Weights of a small GPT-style language model, trained from scratch on English Wikipedia.
Architecture: rotary positions, no biases in attention or MLP.
Training: a variant of Muon for these matrices, 639M tokens.
Each number is 500 + 25 x the weight over its row's rms, rounded and kept within 0 to 999. Layers, rows and columns count from 0. Numbers have three digits each. The size before them is the row's rms in percent of the matrix's.

# gate: layer 3 MLP gate, 768x320, rms 0.122, rows 680-767, columns 160-191
# up: layer 3 MLP up, 768x320, rms 0.126, rows 680-767, columns 160-191
# down: layer 3 MLP down (transposed), 768x320, rms 0.076, rows 680-767, columns 160-191
gate680 100:484517532458498492466520545456544505498467549506500488506533485501524505533495514515506447506515
up680 098:474451474554505501548470460506487522466491484502478492544498530517497495489509534456509517498509
down680 096:507532450486495457502464483521519478501488479508529508528462542519534477518515510461537525553453
gate681 109:463535535480526540475489487513502507515448458560519516487468473493539471518490478504471530480501
up681 105:488517500551501476476523495510511515471533544533516464491493511496491529474534511469458535540481
down681 101:514496511519510522491494523498502537516541493521533545489530496516504536503502514534470482499494
gate682 098:532432479480524458505516505504560472538513488560516491488531507522510442487433545483513492551507
up682 104:450517475503496504514479469507523467505445480499503522551486470482483490498513515518498503530449
down682 108:518497547517463489526506490492459506520475506487483515502494459462465463504527498534508476540511
gate683 106:483478503520480519482478507487531537469520472501479492533476498475507461497487536522500534517516
up683 093:511503529531545485505471508496508479498475492539466456458472443574462477512531476473491529521511
down683 100:533541477485541491539517472500442523518504496471495458509535543529541507492560531493490463513500
gate684 100:476500504456507543493458565451496419491516461460458500517501513497498517477490450533527495513463
up684 099:520511505540466477477484523511467452463504515470509532525459522469512530502493470505448517522509
down684 102:512490462463496493479532480514506534517524468476519545457496516496505505493534467492510504529505
gate685 106:507479500491489486508447517496465537545483537561533505526503526514479536500509513487491456543495
up685 104:480558487514448519511546522522516507522507547491473523491500534520496499492509484549504484498438
down685 104:537511483521506536422490503511514536511505478499516458515472517474521525465476539538483493515493
gate686 099:462520539484541514495436510458512433476531480513504516463457447510509502494517475528525493499496
up686 091:516480498494461515484482550481476554508488541475503487495516514528487494491493491508526501490517
down686 092:523516497510440501506508500501484459537499542475482550545545504511499503559472544491492495520485
gate687 099:522513472461484449526517495474505436487473493452517508523513494493475476507502508521509497497488
up687 107:474501545518443504496523494505515454494447516483499488517487514523543500532514480498532513511519
down687 105:508503513472510507519510476507524478502459529475513520472487514493533513482478475517507509524557
gate688 097:463512583502480489510515500505493472489520521506544498527487527524544482526491524508463500470469
up688 096:527455518484471566485519520546554535530530478491520456518486465492509522520472465549490534470499
down688 099:517510534476534495503498488517577512471434459488490488532482561444480486522501489492513468459485
gate689 097:476528552501491481505499544550501499540484542508492502480491496480527483499487517530522489477476
up689 095:496504481516497465494549516500497536561509490513474519520447492506475532432484485501494509512476
down689 095:544505502454477524471486472497462479466508476464514492500500477498516499488481526527487513462546
gate690 104:475516501504491440509467498503509462495537484551523504530490481472519493497457518463481478536490
up690 108:525466492500505528548514531520548483521449495496467488528512508574467545534523506515530488433448
down690 107:512496492494482525489479472523469520507507488527459482476470485545493515519520463522515495509516
gate691 097:488538509517521480531503529526522502478564496551475498475478497507476523532529483515543449481486
up691 099:496501504527482544472502464472479521518519532493517480491495515486467512509462496511486471534479
down691 104:453518451508491495453495461473531544499488493493516527495501496518488488508521505543449557500543
gate692 104:476490498473546549518488510480517489493487512517487476515537466520510444481487534487496484512520
up692 106:494471506497544542478498548494495525536500444515504479505563496507527460509454497516494503493537
down692 099:542472473452523477490475533498502483503472525476531518474512473482461492511485465532508493484562
gate693 103:514476470491504548483516488494510494466485486527502470506493438499482466428502525453454487509482
up693 091:486495498484497484478483534518506503487535495489550508460484494506517508496472486475497481484506
down693 092:529486529486483487527524508449543506451528466533487492459526564489510500502526498494561482472513
gate694 098:500508522487515496542471487525522566469508520518522515475503510532513508528571509496491501513514
up694 102:520512513505470467532495507524563478492518517503489531493514466521486524520562504448510536473525
down694 102:537509458495448488499488551501493517523524454470501531509512509512470505525473516511506512484485
gate695 103:477483491504552488531472501529512507530494468524512504477469511465492498534448477530485530507525
up695 105:513511509493505490508533514522502461488477508522517485503472480543506493501523512468451499498458
down695 104:507469493521498506497525486529470518481481524481480454482571439477504513509535477508498499511501
gate696 102:506480462496486556507466466494479490495506457522509509516550463482514479508524476511485518479532
up696 099:467503517504546524520499512505514541491481535472459467435501510496521473529454537468528482501497
down696 098:507522503509454490497486527454496496506507531472510529513467482503505503484511484533523495518473
gate697 100:538539471509459515509507517484495514498509494467521478475522456490478463528519489481538477492508
up697 099:508472478494497492454497490458492532471529481466481514444535501484458446500483506504480519495526
down697 103:546503505475538519514501492495576532486533522518470458548479502422527461524517464509509471493525
gate698 107:526502437504507497469509474484500540538505477464441526566529503512514471468483481490581499478504
up698 105:489465548498505543506478528514490506456490494515533556450456472505501540534468518539486524476488
down698 103:474466526501493511470464524488611464482483481491561536504506491496496476513467492548448521467515
gate699 101:528555500511498486463529498470515506522545491542502452504570457499480518529455527534528496496486
up699 107:450556544494501456548506514478473536539500494522531533539505528476447491500534502484479475533514
down699 105:525523514489501511493458489510500523510489498513479505475505478508497507481496481513503481451498
gate700 100:498494508513494460460522502527464518524479535572502475541497522448540489532472511511493510508504
up700 092:498486497451454507522458505487546485472547523554553533502485480495527519540456472493538452483503
down700 096:546501509475487494490497538523496507510511501526479517566491475492487481526523487506498477532521
gate701 102:502502510473501538524494521498508490546497484483482514489520475468501515522475473549531526493497
up701 101:484511484484491501506526483504450500477523486522500483592502501498493457515482498457495520544522
down701 097:533523533492466537483526481506541494473499475519503514540498494480498525496541472499515521535520
gate702 105:510514526530491470518488515499499517517514511494486537512495476522467516508489470492507501506516
up702 096:496487497459506501529456484520496495528466521488487533469502471480509490483482494526500501526526
down702 102:500500508474486521500455523502514496498510479492533512513478517493479468501489524524517529441476
gate703 105:459523499515515458521562466542519466489512511505511519556497506503476514501545516480497520537511
up703 101:497540539528505490481515473487506502539515492555486492501511486454490529505518492495506470537472
down703 102:545505463486503517512511503510516506473490496515493498473486521544512513477494513506519483508498
gate704 101:526468529497526504489494525465448500479525534481501516534516511502530554470509453477502515533529
up704 094:509487471525512543508491482514439501504501483515487510492511483488435498480505503518520527477473
down704 100:481536504533535499469489495515501504490491481491475471470457485518520527497551492504522457473501
gate705 098:541487485464493464458510515472500473468504523486498505521490464503468497464468505494479511500494
up705 096:515506518465494468515458502495488456450502478514480446530519498501440462521540493522473518480501
down705 092:523492518498504543488516501474449532488526518508490525518506498464495513550552488473499501465537
gate706 114:542549496502501480522496463510507497522526510468503497468460444533499474495470465499513488553473
up706 118:525510533480469481535522497505474504484497516482448491528456495502544496499495503516522487493478
down706 107:511471465513512502482455470497454468504514498513517481510479498522520491527470527515537485542530
gate707 104:494488459504534479483503477461496469455525528512484517487484490519466477517475508528474507504484
up707 105:510501545546463502489477500530539503527485501491537495515521466545515537510496500482456495524470
down707 101:505531542479474517524483487504439504482471487512499506505557481472476472561477464497480515507493
gate708 103:517529476495498519480479492462491482525493523498499465517512469493482480463470494480549541499458
up708 106:490471511524491467508503512502483479525488517489505521493521553497508538493544507512478471500501
down708 096:531517521487484510496495501521558504478507510502463494479522464515472489497503450491476476526498
gate709 103:482500519522531486483500498549496517499526467488492477543518476496500486494507501535488499527516
up709 108:564497479471521475516476492490513486524474513453467489483473484518541463492517492480526496479512
down709 106:541494486504511543478499509463515519520462547495489514498459531483514516500513522471517450562484
gate710 095:515487498524493522481514497553533549508454491469474512519456482528469497522490485561518460486466
up710 097:475515538488526512548500461504514471478514492465481506489498505532563511495519501511523505519530
down710 096:525518533502487518506502486489495564461487479461480491520481488510472543511517489545503513488491
gate711 104:471507489493496451518508524497500525553500496488466475487464493503481530476540437524526514530486
up711 101:482504495484533569522485526500506453499508492533486501456511523451497561511483488480502537513542
down711 099:463502494492467464469529465524540528533479516499491514484461480523490517492511481516479488500465
gate712 105:540484514557506481503459477476515525500536514514520485531492531532497488521517526556533497498484
up712 103:503495509503513508468485519463515529492512472473516508512477511480530553538529568502517489533500
down712 104:465471478460488468491471515511491505523510455548524503479480473516525500501477514540506518461519
gate713 104:505539523508518462454485500510499500501488478531486486502484527541528467532463547462544468523508
up713 105:543531473490486466486500515551527491503512514473493536524512498517505539545478515521511510469546
down713 105:512516436468479519498460489529492491557459483488465498471514506491522518515479464479512518491471
gate714 101:495535555518533527522500456496526435478512494473526523483479536436492535500482487494512535517499
up714 098:472498489499505547516516503564459479481509508489472524438476528455520496512477494468499523506477
down714 098:496499486479502509512472482473499508496499485476492523474506452459484472475470488494475487501507
gate715 103:476508556459489503524464511509493471478530524447469466473537465512483509529515496503464493488487
up715 102:484518486506504510503470456545496510480534492511545514509486518496528469519511494534509498531513
down715 095:514526525483487505513494537518542449486502451507510455541477496472480482536514471525539479513545
gate716 099:497580542515490526527522528483512472516464484511486511494519477564519474490518448540549476482486
up716 100:498516544514478518538485503526467489524494519477484479495518480569522479506543482520519494502470
down716 103:510490511510481520488483491495466496567493496471513486502495517495526514511462505493516561501499
gate717 095:517466459506512557510481510506491536519492486510549543450569506468525523508485480487449511488515
up717 098:516484522511492479489479512542507471492500474511529530486554493501532466522477507463513477482486
down717 093:530469501483484471522496501516477496477518490534517504520492479513464475521503545472470521499510
gate718 105:515497518506487485474476502506536500505512503525523522536490492538531475474523500475423510486481
up718 102:523474502498480462491477499515502517530490527462511485517523496481484501484511543508464461457495
down718 101:456539497469514516508513522476535507476475517531478489510534516469470499505513492486486457467498
gate719 103:450494521501507499506493491457505537505513517489517516488516484489495459458500514498475493491539
up719 099:503507511530535493509481486515480493525486525507481529530486524503503493498461534522495505487519
down719 100:498520497480535509499484505460456504501492507526469550479481491533506535481483511519490496492479
gate720 103:494523493568472539507472463494513496501520509470518490520480463507446471484453553461514535481459
up720 108:471512503505466543550528493482496484529475522485513489507493503481463474526475566486531516483495
down720 104:519485455533493513503541496498501497490481511475511508549523484508511502481497521500552465493510
gate721 094:512445505475434457463493516509474480500485513483494511462487510527525495480504454483574489478508
up721 092:446479493499509522521480514492525493481484512534496517495509479483528516486490492499522514547473
down721 096:488493500494516506496539525517543509447473496517488489491501516490492521448513519486507509473518
gate722 103:515500496479444518497505505485443449475489507425479468520494490513508499500499477530500488514505
up722 102:511499549509514452505544518490502517574518510521495525483464506525509494465513479482496541518530
down722 098:470534472487512475549509468501481495463490472492509512516547514477476491482477521500520481501480
gate723 096:528576499480519485484504484476474454514510513529474491495519434526517488433520483501504496479484
up723 101:496470539530554508465496525493521485477523522516515477473528521525494469498493488506525504547481
down723 095:434535477502476537499503494512533473560509492477498497495496481504469479460518488464473467468468
gate724 099:527497501467514539506473533462567455468522508505491499512466481473523526499507475503492482468474
up724 096:469558477502550484496491501523473521495494496521482519505503504483461507510458533484512509548507
down724 104:493506455494483467469546484516494491494513518492425512513502477486448490534531525481513504522530
gate725 098:512509537477505518508502523521518478461494463514499496452497523490524489511472528497484485513475
up725 095:485505508486465503511456511464462475478505492561501486507514503494524488529528515477510514500494
down725 098:495499503514510508552523517493521511503442514546497508457494474528478432478480525505488513507476
gate726 102:495512502446503518486511414526528476500491492508497492499505486539506532484493503532532501492511
up726 102:505524473469505479495507466470484499508569489447526487506467445522487516498491463462502495526503
down726 102:482524506497486540500549514499479540529512486488511524508471513505493535509495456483520525546490
gate727 096:446494524478472518507485522520487492496495507544512483481496496485522535460479493515521523490519
up727 092:536501526481486520511532506476505487527502514483502467501507525497498495497489522540491547519492
down727 100:508502501545494509493519510501492506504523482485499487518467501550498488545480521529504531504498
gate728 101:484522471531486489497523521504459527486491547473506483449513479492439464517502479459521480488477
up728 106:508498521494504539547469520512512476469507459508511490540500474539548553492481500523503484508496
down728 104:486497533483527466438538487511533513511503527519493510517488504541490525516490519521509522487490
gate729 102:473500529494524512502504497487502463549539529516513516475478515500451535454508530482527528534551
up729 098:475479514484483483479518485484476502486501460521508517497500501469488482484495505512518507466494
down729 098:499522480544510514491464526466499502480498540502520428516481547506515481489510561504518519533517
gate730 106:490474481554457466470491476519478444482514498503470524521520455513508476485503472484488517449491
up730 106:546490480521445472490476503510554488500514448510440498511500471475494464425483469483511505519513
down730 102:501519481549482474493490499533452524521524480533488498510499482481514511467459504471510485475526
gate731 107:520547489484521491492507458497467532504495483474468502500450462486444507480514514492515510489493
up731 109:491470462495459541529506520540492469468515483521513507510454506515484519497489506466495492480550
down731 109:511492511551556471495514533480504485480561503509529508440501498491479478507515484492499479475460
gate732 098:487475475493469471493481473501491461501448509558475504486484513484486505444515499546529468506494
up732 094:447527507529502474457486516500458511494507486499482476525507476481525508465508482509561509498579
down732 100:513487492501463455495486475479525496528542484482472510481455482520478514460490535508489525467524
gate733 100:458483464502568470484471472531545469472540501513546472482549531494527507461494518511526501501520
up733 093:479488486533485475520518483508487485472529516522485513518491490498497494529508506502482462533505
down733 103:491459441510527475480506497543502522507507499508496513513468488468494484523492495474435485483496
gate734 101:477500549505448518456473495479510437488461499473488497449512502541511537476510473545503473473541
up734 097:457507481494501526488513492463543483491476495468501492491505509485488492470480487507481497503532
down734 100:542532529520473453478499457449509483520523491538448480465456508482477496488475511521480484542517
gate735 101:456519508513505536472465489504448505501526484458457491463530509500533511539518494513521483536497
up735 100:492459483480472471464487502541527516489434549495557502493494511465485477496484523467469488481508
down735 102:459513477498524480517517543474521448503507505520508505467497490528514556546501536461520563499497
gate736 112:516537508500472516462470553493474511527499544460500536500500478465507521463470494505518545475437
up736 103:505521497502481494494517468510469539518506552499512496517497518444481494492464525506537524451485
down736 105:520466463498478490531486525486535458460505448511491532509523491551520457532511534509485460472531
gate737 098:501527499496530467495479497475502485496508525509512460491471450468568493534516502516469484520520
up737 093:504486502500499499485521523489476484475496518518484489490479509484517482480468505480477537468481
down737 097:517541523483504476464519503482523504468513512520501506537503450531551486502479463501491461480547
gate738 097:489504525504485530495488486518495515475487487505529521489507480511543532536497511469572493496528
up738 095:461504460547488486479481493471500476525505517501487541525526494473496487508503495522464477530482
down738 104:500518502484481484521488513503505475475489541476473502497520494502420507485494524507446516484492
gate739 104:507492499501544471502481484514410483498525507540477524540514503477497512522478533494526583484481
up739 108:468514511529493521513501494498534524499532500436571498466511472538512512489534543510505496501528
down739 102:492501484523483526488467489468591492519502513540491493485517505466510497501508521497486513493517
gate740 107:505489541519489518480490521449536459499511470470470536531494509525513492462494515495515512534526
up740 105:499524509499504533490519490524512519453481443457490431495519540522532472513489495454455514489493
down740 105:500461540533513528530495482461490461553529495493540488537520518491496463467445509507514499468477
gate741 099:488488519499485503464477510458502521475518475492542481471515488507503464422509556511484482552493
up741 109:523498474519525506504505494523561499495480461491469518482503525487482520548465485468478506467511
down741 105:510521492505537494517488480538526488485572495525500511509499517462483497509456524511487502528473
gate742 098:511514472499460473497500547503520509515458512517523510511528516498499510514515474463473483496507
up742 104:481485479481539527482505476467506536535571492473519527498492502501497435514506517505484531524515
down742 106:496494485480553482497457530508530459533530463512439520442504514511489504524497519484494476525491
gate743 102:470488525495527553526473490528513506503487469511513529506461522497502510478524520531471528517562
up743 099:496514491489461484455478473506465510508533525466508509440507500513486525522516493484519470508464
down743 100:503518498466492487516502480493474534474502478475510513520499456474524506515481538493516520483488
gate744 092:557497538522542476469508470476481513477548551527527468517499511486505519536522493485515505505441
up744 091:521495492525518515491479528463545486521508538472496517513493530499538493519484499530488540487518
down744 095:445490479499520479484529489490471489571516461473548488499501523473489487488504513496519483534501
gate745 100:459494529515520505483460527512447499526514537483516508476487477561495494520463532522523501483503
up745 102:499484512522464493514515515535485490480541489451474498505510477532519535515518461482483472538480
down745 102:542518521535527474521494454507414473542491506494481475498475510530521524513513549534527473510476
gate746 099:479493513500479506530477492505475462479498533459495483501532479518487504525508477511504478475492
up746 098:462533514515525475491527497532492514538490519494516519505452489526465494494484493528549474492484
down746 100:474506518532495491482514502525481524525476473479499513531477510497482523532451461464524494509492
gate747 104:526504548466497502516504488516507508487453504539514480493511541514500513466555499477533544490532
up747 099:463462525513560447480461480507494506439470514538520516512515536509549491479513500506512514484524
down747 099:489533504499491505484456482487522478504492505535528460518483470500506511511491489533505523501511
gate748 099:465507508499451559529490518512521491472484508503456477500490500489495433481522511503480463514495
up748 101:534521494508502560474489492499510507476445540472493478521477516494535502534474485455498460484510
down748 102:536520518494498495504514496510504527533523541494489514538477535494510521484472478516484543473535
gate749 095:467536540521537521535484489560483470493507471574518525502480502513469506553480470476494458582505
up749 094:509524461497459477487489485517506509476508499522481458478509499516505494577477503495507522487517
down749 099:507499502478469510449471478435488497538476560450498535525492554482496473453515457509501532459482
gate750 107:473519500474503516487505516493488470510486513547516500475471524546513514507434506566465436492487
up750 103:479494562498502506470503510518442529477534495468538521534507514508507513493556483489522585491473
down750 108:489500505485514504502531533518510464512465464531500492496505519544522510515428493534500428489479
gate751 101:523525494478501483433513491474489484433532508474532476523514502470508467486505483462519489503535
up751 102:503531477496496485501452490566508498513498513546538495498530505470479505535524516491456503527526
down751 105:483537505493490531477508502508501501526525506517502489498510487537505511571496494495496484503446
gate752 097:487477499461481500470516474510506515530491510465478518492526506514529519522505515537485476450484
up752 097:557532493494452544499543499496498492474523472501487528547477477474505503496491524505506511456527
down752 098:510528514503494488526493485510526482520512485520518521528535485483540495479466477523498505485468
gate753 093:500497520476503517541535490444486516478531461525489509529485500482487480537458497503481475491472
up753 089:467498498502492483483503530531575500519519456482497476467499483466508476467465500485482510550508
down753 093:479510505460523481462495522506457486527503452513506452485519493465527485461556466525487466487497
gate754 096:508490529511530512519478491506530467469506539475502504450528463493487496493520413486482525483484
up754 096:504472515478458523488501486529514521459479559464526499436512448494496527503514466469497550527497
down754 097:482446533505503515472496499504509465482494527481501448473526507512506440503537515534492490500517
gate755 097:479481558544471484474454538484519459469458522502458520516508511508531505471492540535520493473499
up755 100:462486467517478519475485512514512476521498508482526491493481553511470482479465478482495473531423
down755 101:484470487534531501476474494535515520502493436510501503469497509476492473509505514501515533492458
gate756 097:520521537520469496444517506483536480493491495482504515508498480521474501467543503489469507515530
up756 104:467471481492466535486467479457520455507505481484521492488477482488510514494489516511514475525502
down756 101:471497558513497505524542473455494496502479500504485513519563482505494462507477488493556481467488
gate757 095:517468462527482464501491510469479486550449527492509491495489486565480502521507545517552510487492
up757 096:535497489491448482470455531509477481513498481497477457501492494532523538477507490499457495476497
down757 100:517509489471449467551498494486502528524481516471492474528466538535492516518489494524503523488501
gate758 094:473512543544499464472517516488464515471485528476527546471473486521473502471495524472542496489538
up758 091:548468488491510489473469480525464500509456527507495528495531470502505524470462494504455490513487
down758 095:435472526470472480512472462461523496485509522505480503466487556467518526533498476499500477438511
gate759 094:463478532503486528475493521480452451558540507506514496530524488526493481477513515485505478453495
up759 092:474489520510542482520504477481521536472510508518502489476532495484492552492468478530486506473534
down759 094:505493526533512458532524486513545507469455523481502504471503519488499514503484456531515508466509
gate760 103:514492470499471499507514505497515470564535453472471507479495500485454510520511460459483502481468
up760 108:448486507462495478486483509504536493517514474554524505500467515555488556530515514489501481496488
down760 110:483474531476452450487497533530505483466493511492505503458536540518538509505527489521501497512481
gate761 097:518510525461501520507470495508497490545455482512456546451497539467499470469486490507484531458442
up761 090:485498525471483503521496500490467527513529447467499493477570506504515429488519486546468527496504
down761 092:500550513451443529488502535457518482531485467461469506521495551501465483496471499525467490540513
gate762 106:518549558484462483492478497474510481505516509511511526476495445531531531456526484481466493471503
up762 110:486481483505495515498490501480521471512532497509463480496532536476482506505472492516481456511475
down762 108:510502455524484508476500496480490494502514501541472461519544510500489496529451524480515464490494
gate763 097:453514543530521533501506509481459459523558479537499507517503502525489521512498470516503500478496
up763 091:500452484526491522517522503481540481478500456488489480451535510515473485557496473459483550475517
down763 095:453517485499474543530498491479525479461524474495455520530520480506514517519493482508529459462496
gate764 100:502452525500489479514530508549514501482519504471511501487504493517507512528532477517470480513543
up764 105:509488502508482536496514527510531480517492528459529482547507501477480490452471525537496492504477
down764 106:471480475533514475534510443521548518515501523524494496457458461525520495535534484546495500504532
gate765 099:535500556477503452463452516482487505526508542498525462500470492527492511516491503471518534505482
up765 099:458519507504474487570483524494487498516506552509470516513487490506507525528525526514495498528555
down765 097:484505497525468465506461514514515464479464526499475525500483490498492531475503480473517545509521
gate766 100:489503519498492495528523496507469492519527512488507523488479523482490465522489516490494459479492
up766 096:483485506534484482464542515496530506526489464485542542500518505497507505532486514473519528448482
down766 103:494477529543534489504463523495513509528495491488460481533490502500519490509461515464501514474491
gate767 099:490515508487512483501506469483502495496483454479518483483497528493524507522467504513488478468499
up767 102:529567492531507482475507480479470491509525498492511500469497510490517523517475548505485499485493
down767 102:469493501469472509501535502493539463493534487511533500520518510526518536466508502509535496517516